config.yaml
num_attention_heads: 5
vocab_size: 16384
hidden_act: "swiglu"
tie_word_embeddings: false
parallel_block: false
init_std_up: 0.0141
beta2: 0.95
max_grad_norm: 1.0
decay_fraction: 0.64
decay_shape: "linear"
max_seq_len: 1024
Each number is 50 + 10 x the weight over its row's rms, rounded and kept within 0 to 99. Layers, rows and columns count from 0. The size before them is the row's rms in percent of the matrix's.

# down: layer 4 MLP down (transposed), 1728x640, rms 0.0553, rows 1174-1191, columns 512-639
# gate: layer 4 MLP gate, 1728x640, rms 0.054, rows 1175-1192, columns 512-639
# up: layer 4 MLP up, 1728x640, rms 0.0545, rows 1175-1192, columns 512-639
down1174 098:47 50 40 53 50 63 58 49 69 44 59 50 37 34 58 45 58 79 46 52 47 46 55 46 70 42 51 46 71 70 62 35 50 44 74 53 44 62 39 55 38 67 42 38 60 55 55 47 46 48 47 51 50 58 47 43 40 32 30 55 33 33 47 59 39 59 51 50 37 33 44 63 56 57 70 50 68 52 52 50 49 43 41 47 42 54 42 59 57 37 63 47 46 47 55 47 41 51 38 59 54 60 60 43 42 61 41 47 51 30 55 43 37 39 46 51 46 50 66 56 41 39 70 48 20 58 61 43
gate1175 097:43 38 46 39 43 62 28 41 48 54 60 68 46 59 48 62 51 46 52 51 37 32 51 65 47 61 48 56 48 62 56 54 46 60 53 19 71 42 62 63 51 66 41 58 51 67 40 39 49 61 25 48 67 42 46 59 59 36 54 46 48 36 64 63 38 54 48 65 54 68 37 45 54 45 49 46 36 40 57 60 54 63 42 61 51 55 42 55 53 61 50 49 59 65 48 45 49 47 47 36 42 41 56 52 37 46 55 60 40 59 32 59 35 55 51 39 58 58 56 44 41 26 52 51 43 41 39 44
up1175 099:60 53 41 66 44 35 49 53 40 29 66 69 47 42 47 56 26 49 28 55 70 52 65 51 40 42 56 56 53 43 49 40 48 45 51 48 54 49 45 46 57 57 55 44 75 41 45 51 22 55 49 59 44 46 61 62 58 57 50 59 63 50 44 32 46 50 47 61 45 50 49 42 40 41 48 60 45 36 65 60 52 44 52 37 38 49 57 47 55 45 47 70 23 52 63 62 38 52 47 60 40 52 49 63 43 66 65 56 55 51 50 51 53 44 54 37 28 55 54 31 49 59 57 48 50 54 62 50
down1175 100:82 59 35 50 53 50 45 63 49 45 46 37 47 61 57 47 31 46 50 67 64 50 58 61 51 60 42 58 49 44 36 49 52 43 50 42 38 53 25 50 72 25 44 36 47 41 44 57 50 47 52 61 15 50 40 63 50 49 51 36 44 55 34 52 54 50 73 46 51 59 40 53 33 51 64 42 50 52 54 43 65 36 42 38 49 41 49 56 41 64 60 47 48 54 56 78 45 44 60 45 34 39 71 60 46 41 53 47 47 27 48 54 71 52 69 59 43 55 48 60 53 49 42 59 55 55 54 61
gate1176 095:45 35 57 47 49 40 36 35 53 43 43 49 58 64 43 41 58 30 48 45 41 66 39 62 56 51 62 43 43 59 33 62 50 42 57 52 59 68 32 72 41 40 63 41 59 52 39 49 48 56 37 38 45 54 55 33 60 69 39 61 38 56 42 41 33 25 34 47 47 35 74 56 46 39 41 43 40 46 66 37 53 67 43 55 73 79 61 47 65 40 53 23 50 54 54 55 54 63 58 48 53 50 37 54 65 68 26 43 38 25 38 37 52 22 48 37 41 47 49 27 50 62 42 44 48 56 67 75
up1176 096:53 40 52 37 47 59 35 43 49 47 61 38 46 51 61 56 52 55 41 52 40 41 46 60 43 56 49 52 36 51 41 61 43 46 55 45 48 47 34 62 48 50 42 48 43 45 58 43 56 43 48 55 48 58 64 47 41 49 39 47 71 53 58 40 55 58 52 32 56 31 77 41 40 42 61 62 37 61 47 34 65 43 50 46 61 69 48 39 46 43 71 40 39 46 49 57 50 62 55 67 34 49 48 52 49 56 61 52 56 37 44 51 48 43 43 52 46 50 38 37 48 79 39 59 52 60 44 53
down1176 100:37 43 66 51 62 56 40 52 34 40 56 44 37 50 59 47 51 47 53 54 33 30 39 44 34 36 44 43 30 49 47 58 51 73 60 56 52 48 49 58 77 44 49 38 52 28 49 56 46 56 55 19 43 45 66 38 48 58 39 54 34 43 47 65 49 55 39 54 56 63 66 49 52 43 38 48 51 57 46 61 52 59 56 31 32 62 33 56 45 50 62 62 51 48 68 48 49 42 53 60 41 57 42 50 40 59 48 37 52 41 44 45 62 43 65 48 58 56 66 44 49 47 58 35 46 70 51 49
gate1177 100:46 36 51 48 54 63 57 40 38 40 72 55 47 63 43 44 55 48 37 48 49 49 74 43 46 52 52 34 45 73 40 63 52 49 28 49 39 46 58 37 38 46 71 56 57 70 48 47 43 51 54 60 15 40 40 38 50 38 41 43 33 53 32 69 40 52 51 32 67 53 55 42 34 54 47 70 58 66 59 62 49 39 57 53 50 46 41 54 44 51 46 52 41 47 56 45 55 55 46 56 53 48 57 50 40 44 54 53 67 40 48 64 35 42 48 74 46 50 51 37 37 60 43 68 35 39 47 33
up1177 103:51 67 52 44 59 46 53 44 69 40 47 39 41 61 61 38 50 26 52 38 43 65 38 49 28 49 48 64 54 55 57 39 52 37 36 44 48 50 49 55 46 45 54 44 66 42 55 38 44 38 43 52 78 63 64 48 48 57 53 55 47 57 37 68 62 61 40 38 28 48 61 63 57 49 56 49 49 34 53 52 42 51 41 46 50 39 61 39 41 35 41 41 46 49 56 76 46 35 46 56 49 43 56 51 53 54 39 39 57 35 52 71 51 48 44 54 66 56 60 48 59 68 33 41 47 43 62 50
down1177 100:48 48 45 48 49 55 45 39 49 50 51 55 60 53 52 31 49 47 40 56 49 42 55 38 52 50 17 36 67 54 62 53 40 67 35 57 60 51 68 40 41 42 54 65 40 52 59 64 54 44 52 52 51 45 40 54 50 51 47 41 54 51 50 52 59 55 62 42 36 41 55 38 63 39 67 49 50 66 58 43 60 71 53 55 50 68 77 55 42 58 69 50 29 54 39 19 56 46 66 44 37 57 39 41 50 47 51 52 40 39 54 57 44 50 51 37 47 48 47 49 50 56 57 54 46 63 52 40
gate1178 106:56 42 59 41 59 62 65 50 38 71 47 52 55 38 34 54 56 73 55 39 48 61 55 44 53 63 59 31 42 50 50 37 27 58 53 54 55 57 39 62 50 66 52 53 68 60 75 54 40 29 42 38 65 63 54 57 37 54 43 56 37 54 56 43 61 50 46 36 48 48 58 43 66 57 60 43 51 42 59 50 42 43 47 55 46 52 14 43 60 39 59 58 59 43 75 71 51 38 36 52 59 50 46 47 60 62 52 59 52 60 36 57 47 56 54 52 56 33 47 48 42 70 55 41 44 72 59 58
up1178 102:60 46 71 38 39 46 55 52 52 48 56 61 66 77 47 64 63 42 45 51 54 51 59 36 43 53 38 48 55 29 52 55 38 47 33 49 64 37 43 39 56 36 44 65 52 46 38 60 55 41 46 46 61 46 33 49 56 46 46 42 67 57 59 38 47 46 43 36 36 55 51 51 58 55 76 45 69 28 33 17 37 59 31 52 37 53 66 28 54 38 29 56 58 52 63 39 51 62 72 52 52 36 41 42 53 79 39 24 53 57 61 62 55 65 44 60 38 64 62 70 47 56 44 48 62 59 76 46
down1178 103:61 65 42 44 51 32 62 63 44 43 60 66 49 49 53 49 60 51 69 31 26 67 52 52 52 47 47 37 56 41 53 65 33 48 17 55 40 40 41 70 67 44 56 39 69 50 49 35 47 43 57 51 40 54 36 38 47 55 57 60 53 61 62 58 49 61 65 23 50 52 53 52 51 43 61 48 45 46 42 40 50 45 46 53 44 50 48 48 53 39 59 48 60 49 49 58 54 65 61 49 29 45 42 42 33 47 42 58 61 65 44 44 28 74 49 47 52 51 51 45 50 52 47 37 44 47 51 59
gate1179 109:51 48 47 44 54 47 57 67 43 53 55 46 32 66 53 59 53 49 46 37 43 51 44 42 38 44 66 41 44 61 52 68 40 58 43 60 43 37 60 55 62 54 57 55 48 53 35 37 79 66 59 64 33 34 45 52 40 48 63 55 44 52 51 62 40 47 48 43 32 29 42 34 56 46 52 27 53 61 57 40 63 56 40 43 50 43 66 58 51 61 52 48 60 63 41 56 34 52 27 65 42 45 36 50 30 51 54 46 48 57 43 49 37 44 53 83 44 55 51 53 64 38 47 40 45 69 49 59
up1179 107:41 33 53 60 54 75 59 51 57 43 48 53 50 42 45 65 39 35 58 63 49 60 50 61 64 46 56 46 42 55 48 54 56 41 46 33 46 46 41 47 47 47 53 60 57 53 58 42 61 45 66 58 47 53 42 69 62 46 56 45 66 53 66 57 47 50 57 60 50 42 49 53 59 60 48 44 50 42 66 44 49 51 59 57 48 41 63 79 57 43 48 59 46 40 65 36 48 69 42 41 57 40 56 47 48 55 49 64 57 51 31 49 59 46 61 47 54 59 55 47 42 51 53 64 50 38 52 25
down1179 106:43 49 49 44 51 43 44 72 48 57 70 54 50 46 35 61 48 36 64 49 42 41 70 47 64 53 49 43 47 43 51 56 58 56 42 47 47 56 60 43 53 51 49 38 51 47 54 62 60 47 59 66 48 64 60 52 54 35 47 76 54 40 53 48 52 28 47 42 54 58 36 31 32 47 42 52 57 56 61 56 69 66 43 27 51 50 76 39 47 61 56 46 45 55 53 51 53 39 57 48 33 51 45 34 64 55 57 49 52 38 57 52 62 41 47 60 68 57 54 63 66 47 54 64 60 49 46 65
gate1180 104:46 43 43 69 51 58 48 49 55 41 47 42 53 51 46 39 56 46 50 53 52 50 68 48 56 44 60 60 49 71 57 40 61 57 54 49 50 36 35 49 62 42 45 43 48 45 42 64 37 56 54 54 68 54 45 59 50 48 55 63 58 55 42 51 49 67 63 53 59 49 47 49 63 64 58 28 39 42 57 46 57 57 56 52 47 65 58 30 48 52 37 56 53 33 57 30 41 34 61 43 31 49 62 53 57 51 44 39 59 42 41 49 53 27 36 61 51 58 52 49 48 46 55 60 66 44 59 33
up1180 103:55 54 55 41 49 39 68 50 45 66 63 55 35 65 45 40 44 37 56 45 44 53 49 58 40 34 73 62 52 44 69 51 44 59 41 39 42 54 63 56 46 55 45 33 55 43 42 43 54 72 33 44 63 53 47 53 56 39 62 55 39 52 55 55 52 58 54 56 40 38 57 40 37 45 41 52 45 30 61 30 48 35 51 62 45 45 54 50 65 48 53 54 45 53 70 48 38 51 63 43 36 62 59 45 45 52 43 50 45 43 31 57 47 33 46 67 59 51 52 58 61 47 47 58 55 52 55 55
down1180 102:41 58 55 46 54 39 60 41 54 65 38 44 56 61 49 54 48 42 60 38 59 45 54 53 31 47 49 52 42 57 49 51 56 56 50 54 42 40 50 47 42 53 55 33 27 59 46 66 45 39 39 60 50 50 49 36 37 49 73 44 53 37 27 45 63 55 50 63 64 56 63 51 48 42 64 54 48 48 52 54 54 52 52 34 59 43 54 41 60 47 40 20 31 35 35 59 56 29 47 56 52 70 57 41 59 58 56 41 45 66 51 47 38 41 48 66 32 46 55 48 55 60 43 38 44 55 47 58
gate1181 105:66 56 48 32 56 58 44 35 42 62 61 50 34 41 47 48 49 61 51 44 42 65 61 43 46 63 43 29 46 43 54 54 53 35 45 52 48 55 30 39 40 62 62 37 41 65 57 62 55 56 52 45 75 61 42 49 40 42 20 56 39 65 50 60 55 61 56 61 50 47 55 51 37 57 69 50 62 41 72 37 57 28 44 47 58 57 43 62 48 75 65 46 54 54 46 56 56 47 56 32 41 60 45 42 62 41 39 58 58 50 36 58 49 62 60 32 45 27 51 72 47 53 57 42 44 65 47 56
up1181 105:61 45 49 50 65 44 32 38 46 62 60 43 71 69 25 53 51 51 48 54 52 59 64 48 47 45 49 59 48 45 40 61 48 57 42 64 48 55 63 60 74 40 50 48 54 59 47 32 44 49 58 33 45 43 47 47 49 57 49 41 41 44 57 62 64 55 31 37 56 37 38 51 55 52 50 46 34 54 53 61 40 44 43 42 54 46 63 53 64 41 42 71 39 52 56 44 46 47 47 57 51 46 47 53 39 42 35 74 53 63 50 31 47 46 50 51 53 50 50 42 48 50 42 48 38 50 38 53
down1181 099:60 42 30 33 43 74 37 28 39 53 45 55 30 47 42 38 35 50 38 52 56 58 38 44 36 75 53 34 46 61 60 37 51 46 62 47 57 45 48 55 39 66 36 60 37 37 43 41 55 33 52 66 70 61 60 61 56 61 39 54 44 73 33 28 36 39 46 65 47 45 56 47 44 69 70 52 40 43 60 45 43 44 48 63 44 47 40 42 55 62 66 44 63 55 45 45 48 39 48 73 37 53 48 61 49 41 41 45 43 44 60 40 55 44 51 61 57 33 48 55 38 53 41 44 48 49 48 47
gate1182 102:66 54 58 49 50 58 41 57 59 40 43 54 35 34 54 52 51 57 29 58 55 77 51 56 50 63 47 57 38 41 43 52 59 28 62 53 56 49 34 55 55 50 56 61 60 56 41 40 56 42 48 36 56 42 44 52 38 40 35 37 50 41 41 32 60 47 58 59 49 46 50 65 43 44 36 46 43 59 51 35 53 38 51 59 23 58 61 60 54 55 52 68 44 62 54 39 60 54 51 47 51 62 43 56 51 48 51 45 55 56 54 52 49 49 53 48 54 54 43 42 41 52 58 54 42 53 56 68
up1182 103:58 48 58 54 40 34 41 46 59 51 62 54 43 60 50 32 37 41 46 56 43 67 59 51 52 54 52 52 49 46 40 44 60 42 50 52 58 51 41 52 59 62 34 53 64 39 41 44 50 52 54 40 57 44 54 40 24 54 37 41 39 54 29 58 64 37 34 58 43 42 47 64 46 53 61 65 51 55 64 50 44 37 48 46 59 56 43 48 34 54 57 56 71 51 46 30 63 52 59 46 52 58 38 54 58 47 49 53 63 58 68 43 46 59 56 81 44 46 40 23 54 69 58 54 44 52 44 62
down1182 105:63 63 58 65 53 32 62 28 50 44 58 40 39 47 48 45 52 40 45 48 41 46 47 44 52 54 45 58 48 45 63 53 32 37 56 58 56 35 61 38 52 52 30 55 60 48 46 54 58 54 41 74 27 40 60 43 45 56 64 67 35 63 54 73 48 42 24 51 43 51 37 60 41 36 64 44 45 54 42 57 39 56 53 55 66 42 53 43 38 47 39 49 51 54 30 28 47 42 33 61 52 40 67 36 58 46 53 64 59 47 50 57 53 42 49 50 42 60 42 52 58 62 56 33 58 26 33 60
gate1183 098:36 54 53 40 55 67 63 58 49 51 47 41 37 56 31 57 51 36 46 45 59 62 47 55 49 57 43 61 48 43 53 50 38 36 50 51 74 63 53 39 53 61 52 50 40 35 47 45 59 40 53 57 41 58 46 49 31 38 70 37 55 34 32 44 54 40 43 62 51 43 71 58 48 40 53 44 54 52 68 46 63 60 41 46 52 42 40 54 46 57 36 44 59 43 52 43 51 63 40 52 39 49 43 60 46 46 62 51 58 41 43 52 39 34 54 49 58 40 32 47 35 50 44 58 41 52 45 50
up1183 098:62 37 45 40 56 47 54 44 42 60 57 49 53 51 60 52 45 49 46 61 39 27 50 55 40 39 59 34 41 62 54 41 66 59 49 53 35 52 52 51 53 42 36 62 60 59 46 37 47 51 51 52 53 55 24 56 50 49 39 50 67 38 45 48 51 54 57 49 50 52 63 39 36 48 77 58 47 51 26 46 57 61 58 40 47 41 42 38 69 62 52 39 50 62 48 61 39 44 52 51 52 63 60 53 56 45 59 39 54 50 36 52 42 67 41 43 62 31 36 64 53 25 47 60 61 52 52 45
down1183 101:49 40 42 71 55 51 51 36 43 55 56 57 50 50 49 56 64 51 56 54 44 36 67 48 50 43 38 32 42 53 51 45 60 62 53 50 60 55 60 57 49 38 29 42 57 45 39 60 66 44 32 41 53 50 54 40 53 44 33 27 55 30 32 46 69 47 57 31 56 59 56 50 31 54 66 38 47 42 47 46 53 50 49 47 53 54 58 36 41 61 42 50 54 46 50 64 46 56 58 42 55 68 69 59 49 58 48 33 42 44 44 48 35 40 46 61 55 44 39 59 35 53 52 59 47 58 54 23
gate1184 092:40 43 64 51 58 47 42 43 55 51 40 74 38 49 43 27 51 68 49 48 57 42 52 53 59 51 41 49 55 66 46 46 37 62 47 45 26 39 44 42 57 48 57 38 52 55 41 47 52 44 56 41 51 53 50 62 45 73 53 58 62 42 61 41 38 51 41 48 47 61 33 62 53 44 62 52 67 72 49 39 51 66 74 52 40 55 51 53 56 64 41 49 56 51 55 35 37 45 38 49 44 50 49 60 70 61 61 44 66 51 48 54 54 44 57 60 69 44 67 37 53 36 50 42 46 45 75 39
up1184 098:54 60 57 47 62 58 44 57 46 46 61 64 40 57 38 39 35 62 66 36 45 52 32 38 52 64 56 65 51 63 48 62 43 46 51 55 41 45 46 47 46 35 44 67 32 48 55 40 49 29 61 69 45 40 39 54 36 53 72 55 52 46 64 51 50 51 56 62 67 42 56 38 54 41 45 56 58 58 40 35 41 49 57 62 60 57 51 64 65 42 62 77 43 53 41 50 49 60 50 62 50 66 48 52 45 64 45 41 56 30 57 35 55 44 40 42 56 61 44 50 59 53 47 61 31 51 36 43
down1184 102:47 65 52 51 66 50 62 62 67 35 53 33 44 71 50 38 31 51 57 34 68 48 36 36 48 63 46 40 59 49 32 62 49 36 57 33 58 49 38 46 42 38 58 48 45 60 49 51 45 53 62 42 52 40 60 59 44 52 49 41 43 46 38 59 55 38 50 57 44 44 55 43 58 61 58 63 36 48 55 54 40 47 57 67 26 67 37 69 71 40 46 44 41 46 55 48 48 49 52 60 57 42 52 71 53 44 62 36 39 45 58 40 75 57 35 66 50 32 55 37 63 59 41 58 61 45 32 59
gate1185 089:49 49 51 52 51 26 74 45 35 61 57 59 43 35 55 49 64 46 52 35 56 44 48 49 55 53 41 33 46 47 52 58 29 34 50 37 40 62 52 52 72 51 59 55 58 53 56 51 73 41 55 64 60 45 59 57 61 67 52 43 57 39 50 56 52 66 56 32 52 46 57 48 33 44 47 38 41 54 45 62 72 58 42 47 54 64 51 63 40 56 45 39 53 58 52 43 34 56 51 51 42 59 45 54 44 40 47 43 38 42 50 52 55 50 61 53 63 55 42 45 53 54 71 44 52 46 36 43
up1185 091:34 36 66 56 55 59 27 37 41 50 53 61 68 49 45 51 45 54 43 47 50 55 38 50 37 38 52 23 58 47 42 55 54 46 55 65 39 57 48 59 59 56 51 57 50 53 41 53 57 56 51 49 59 53 51 47 60 43 49 59 38 60 60 56 55 55 56 38 45 61 37 45 41 54 45 23 20 49 43 46 61 42 63 67 51 46 40 68 54 64 58 71 76 58 32 55 56 49 43 69 41 46 30 53 55 45 50 48 60 42 61 45 54 36 35 47 56 57 53 39 47 39 56 52 50 54 43 46
down1185 096:49 70 47 46 58 45 43 49 65 40 47 49 55 36 55 45 40 39 46 55 50 60 59 48 74 44 49 56 48 46 55 50 64 46 56 75 60 62 48 49 53 38 32 43 56 68 49 45 53 52 37 50 45 65 45 50 42 44 45 50 57 33 42 50 39 43 42 35 47 64 62 44 40 34 52 53 46 42 34 66 55 58 41 54 51 62 42 37 43 50 32 39 43 31 64 55 49 38 42 60 33 43 56 38 44 59 51 43 56 45 32 32 60 68 70 41 68 49 40 37 51 55 48 38 42 37 41 47
gate1186 097:40 54 37 48 59 36 39 62 43 52 51 31 45 50 40 46 44 35 58 60 52 62 35 54 51 56 61 65 77 60 63 55 41 46 44 51 48 48 42 46 40 55 63 35 54 46 53 59 70 53 29 59 50 72 49 52 31 49 44 56 45 54 39 47 61 59 45 31 36 62 56 45 67 54 42 52 42 52 66 66 46 53 61 51 50 54 50 51 59 49 58 61 43 43 56 58 46 46 43 51 45 58 62 51 57 52 53 44 55 45 48 46 41 40 50 49 38 47 35 46 44 47 69 40 60 28 50 33
up1186 094:45 56 68 61 53 39 37 54 74 45 56 51 59 61 50 45 33 35 41 48 63 39 48 49 52 53 58 49 52 50 46 41 41 57 51 61 55 54 59 56 36 45 45 43 50 55 47 48 39 48 69 50 63 65 32 39 30 48 43 40 54 46 55 46 43 56 49 64 63 55 54 38 45 61 63 64 49 37 31 30 41 47 56 47 54 51 49 58 51 51 44 58 52 70 46 44 52 66 51 57 54 40 53 57 49 44 46 48 61 61 39 29 59 65 62 50 38 37 67 28 64 52 48 69 37 46 52 25
down1186 094:55 63 40 50 52 64 49 62 52 78 27 45 58 49 58 53 50 53 46 46 69 40 50 19 46 36 34 45 74 53 40 44 40 47 47 53 55 54 48 59 54 45 39 46 56 64 49 68 51 57 34 49 39 52 54 50 64 35 55 41 66 56 43 58 31 44 37 40 43 35 33 50 55 44 42 37 35 49 55 42 39 39 59 17 44 47 51 31 45 45 62 30 38 47 47 39 58 31 55 39 64 54 31 43 38 47 54 39 39 44 38 61 54 49 38 48 54 41 45 61 43 51 33 57 60 49 49 49
gate1187 101:57 54 49 52 55 45 42 48 67 42 34 42 66 70 67 45 25 61 60 47 41 46 49 37 56 46 28 59 60 43 36 40 52 34 49 38 40 55 63 55 58 37 47 37 38 55 50 34 62 67 49 47 54 23 63 48 59 47 66 57 45 50 58 30 45 49 57 45 52 46 41 47 54 49 57 62 70 52 54 39 43 54 30 60 53 49 35 50 51 55 60 49 53 60 38 40 51 59 60 47 68 37 60 39 63 45 53 46 53 34 60 70 37 33 57 53 58 51 61 50 51 45 56 38 42 57 45 53
up1187 107:32 41 42 66 53 43 52 44 47 66 49 64 55 55 54 41 56 52 52 60 66 57 41 34 62 64 27 46 44 43 56 58 22 67 51 39 46 41 31 38 50 48 39 50 39 51 45 73 39 55 41 42 48 59 54 53 67 61 38 37 40 44 53 73 50 50 50 34 45 65 49 51 58 47 42 25 50 61 28 43 49 44 46 55 65 45 44 67 58 63 48 37 53 58 71 50 50 36 55 46 59 48 47 50 61 61 46 35 45 51 52 41 60 44 39 48 34 67 58 36 59 48 45 33 58 51 57 48
down1187 105:61 41 63 43 45 43 73 56 36 34 73 59 40 41 49 35 48 36 59 45 52 53 45 41 51 56 53 53 40 52 39 46 54 42 45 53 47 43 50 55 45 43 52 49 63 75 62 47 53 43 48 42 60 64 60 36 45 69 45 40 67 31 37 36 54 52 48 49 30 55 63 38 30 52 54 60 74 54 62 47 48 56 40 60 55 57 68 34 63 54 27 48 52 63 44 54 17 40 62 55 40 56 57 76 47 57 55 55 56 45 46 53 65 46 59 42 21 46 55 34 44 60 32 44 44 38 47 48
gate1188 100:65 51 32 46 44 57 51 53 60 67 69 58 51 47 49 48 30 58 65 48 59 40 66 50 45 39 47 36 50 45 52 49 29 61 58 42 29 47 42 49 51 43 56 52 62 45 60 58 61 50 57 41 48 68 56 46 61 60 60 67 50 59 34 43 43 65 54 37 41 48 49 59 36 46 56 54 46 50 66 29 41 47 61 46 42 68 69 48 44 59 44 64 56 55 47 49 52 57 50 47 53 54 65 45 52 53 43 39 54 41 25 47 53 62 57 41 31 37 48 54 63 41 40 68 40 43 47 50
up1188 098:36 32 45 34 41 40 34 35 52 35 42 27 56 49 45 63 52 48 52 73 39 46 34 65 60 40 62 60 51 66 72 48 67 42 69 53 68 54 39 58 54 36 31 42 48 53 52 46 61 55 59 56 44 57 56 57 54 52 38 47 46 33 52 58 80 47 49 54 50 59 50 51 35 44 34 57 39 45 62 60 45 50 33 66 23 44 52 52 57 54 48 41 61 50 64 50 41 42 46 54 48 34 48 40 45 48 43 45 32 48 57 44 47 41 53 53 46 35 55 54 63 46 56 51 41 49 45 40
down1188 101:52 58 48 38 61 31 52 39 48 38 50 45 74 45 57 50 66 57 58 59 44 59 38 46 49 47 34 46 32 63 47 43 33 44 59 56 43 53 37 37 35 29 69 32 76 63 45 43 61 47 44 43 45 63 56 49 42 51 61 29 48 35 60 41 66 44 52 67 44 41 37 47 39 52 32 39 34 57 58 52 41 60 51 52 53 46 56 36 37 38 46 49 59 60 56 70 45 33 65 54 30 50 35 58 43 47 29 42 48 34 52 57 59 57 54 49 51 57 59 71 49 60 55 42 49 61 54 61
gate1189 107:62 49 41 40 31 55 51 40 63 54 52 53 51 58 55 48 37 54 57 52 52 50 54 54 57 52 70 35 64 43 59 48 44 55 39 43 50 49 67 52 43 49 38 53 46 51 65 60 44 47 54 43 34 64 51 46 48 53 48 42 44 18 19 78 61 59 60 49 66 70 54 59 60 53 42 32 52 42 57 54 62 43 39 36 45 39 51 59 51 35 50 55 64 49 52 57 54 57 32 44 63 37 40 62 44 27 27 45 65 48 51 52 41 49 57 41 55 53 35 64 52 65 56 37 51 37 47 53
up1189 106:50 60 55 36 47 46 50 55 53 73 50 53 53 55 50 46 42 57 55 57 54 52 26 50 45 49 50 41 52 43 35 55 53 83 44 76 47 78 58 56 46 50 62 41 57 29 51 34 57 43 44 48 36 46 45 42 45 58 44 60 50 48 47 52 55 33 59 52 59 43 49 45 47 55 60 57 46 52 57 51 29 48 53 61 60 67 37 58 50 57 40 39 40 60 41 50 46 59 46 61 56 61 55 76 51 45 42 65 40 50 52 61 42 52 51 40 50 57 54 60 51 51 48 44 44 36 71 59
down1189 105:22 52 43 51 56 49 45 60 40 64 61 58 49 57 51 48 61 31 51 58 54 59 57 59 35 34 47 41 32 56 44 59 49 55 51 56 44 53 75 58 51 45 65 42 41 38 48 79 55 41 52 40 43 46 50 35 53 38 41 58 56 48 47 49 46 32 51 59 37 64 51 42 26 47 55 39 45 53 42 73 48 30 49 66 52 57 33 59 52 50 41 47 47 70 48 44 33 57 36 54 64 55 53 61 35 65 54 48 62 62 47 47 57 49 53 45 34 49 59 42 55 49 48 32 63 37 41 41
gate1190 105:49 41 49 56 59 70 33 53 39 48 61 65 57 53 48 54 70 47 51 55 50 53 43 54 52 58 55 41 40 53 50 55 62 29 50 43 45 54 38 40 63 48 60 66 52 66 55 70 62 41 63 43 66 31 55 46 60 59 39 57 69 56 38 49 35 46 62 44 58 58 51 72 54 64 59 43 58 46 70 58 39 55 48 59 48 46 46 51 47 60 51 42 53 46 60 52 48 43 36 78 48 48 42 52 63 55 55 70 54 49 50 52 32 45 60 51 50 36 36 33 44 53 34 70 48 33 55 56
up1190 107:49 47 42 67 72 52 35 45 56 44 41 48 61 35 34 36 36 34 39 34 48 32 48 39 53 45 55 35 47 58 49 49 49 55 56 54 42 55 50 29 43 57 67 59 45 49 44 61 46 51 48 46 48 48 46 49 57 56 47 26 63 56 53 52 41 57 45 40 47 72 56 56 45 47 53 30 46 56 49 37 56 51 62 54 42 60 58 46 55 62 53 46 48 42 29 40 55 58 59 50 52 62 69 34 45 38 31 53 41 48 70 46 64 41 40 65 55 47 58 54 39 48 43 57 47 50 45 38
down1190 105:68 61 56 46 39 51 35 64 41 46 39 61 62 62 37 50 56 48 25 47 56 63 43 51 66 56 45 61 62 47 60 54 62 46 54 54 45 65 58 37 39 60 54 56 49 58 58 52 47 56 59 55 43 35 54 47 34 62 42 60 51 59 72 57 21 45 49 49 60 42 60 47 71 66 40 60 54 56 62 59 47 60 46 48 39 39 54 58 55 55 40 41 49 28 43 45 42 63 59 63 59 49 47 42 54 40 38 46 53 53 57 30 76 33 49 43 56 43 46 59 45 46 55 52 55 68 54 51
gate1191 097:61 56 48 55 58 58 52 32 72 52 46 52 44 46 40 69 51 54 54 70 60 29 32 69 73 43 38 62 38 33 53 60 40 48 64 48 46 46 73 36 61 43 51 58 68 55 29 61 60 36 33 49 33 47 54 61 38 41 61 43 58 53 42 27 43 40 41 44 50 35 46 61 43 32 64 68 61 47 40 42 66 64 58 61 41 74 50 46 53 58 51 61 43 62 58 52 20 32 46 52 41 48 63 59 58 60 33 46 60 54 39 53 57 47 38 54 49 53 51 53 58 59 42 55 34 44 75 56
up1191 099:38 47 58 51 24 49 59 62 46 62 58 85 54 65 55 77 45 51 53 37 59 61 64 46 44 46 59 67 47 65 46 49 56 64 48 55 36 48 49 49 60 30 51 42 39 51 58 52 53 66 50 57 51 63 52 31 59 51 48 53 58 42 52 66 33 28 46 47 33 73 52 44 65 70 43 49 55 43 47 47 64 44 59 48 51 31 39 43 46 48 50 53 66 40 48 50 55 42 52 62 39 50 62 43 54 54 59 60 45 37 62 46 67 62 53 48 41 38 38 64 41 57 38 46 80 61 51 49
down1191 087:41 48 45 43 41 45 51 61 57 52 00 59 54 63 41 46 35 44 50 41 41 56 17 48 47 55 59 49 66 33 64 42 51 51 31 78 60 46 47 46 42 44 56 92 56 47 57 35 55 45 48 40 39 53 52 42 58 44 43 55 60 46 57 46 64 43 55 54 49 66 44 45 47 60 49 18 55 56 51 57 49 61 50 29 43 33 48 56 42 65 48 54 60 46 47 53 62 36 42 43 49 58 45 52 39 50 60 48 57 46 49 44 67 42 65 45 50 52 51 55 48 50 68 46 47 49 37 37
gate1192 099:64 56 78 66 68 65 73 54 35 47 35 61 48 48 51 39 53 56 50 66 49 44 54 40 53 41 44 59 58 40 59 49 56 51 42 48 30 47 63 61 61 64 36 58 34 37 52 40 47 28 36 66 63 54 53 30 50 31 58 48 48 63 49 50 41 68 46 55 57 49 51 56 60 30 61 66 50 47 56 44 68 57 55 41 55 54 59 51 65 54 50 39 55 38 49 55 51 46 51 63 50 41 45 33 51 50 68 36 55 51 59 57 63 48 69 48 68 43 58 60 35 50 63 53 48 56 39 59
up1192 097:58 51 61 58 44 22 40 60 38 36 64 47 64 52 48 50 53 52 55 63 44 58 40 77 52 63 36 73 60 44 69 50 66 59 56 67 42 50 58 31 69 28 46 56 41 66 59 51 55 64 60 49 56 53 54 56 58 77 40 45 60 29 47 50 53 55 48 50 57 46 53 60 56 38 50 37 54 26 57 55 62 60 50 50 48 50 58 54 63 58 59 58 40 57 56 61 44 31 68 58 49 50 67 38 61 53 44 33 40 45 36 48 49 52 42 58 57 44 62 40 59 52 63 57 52 42 62 27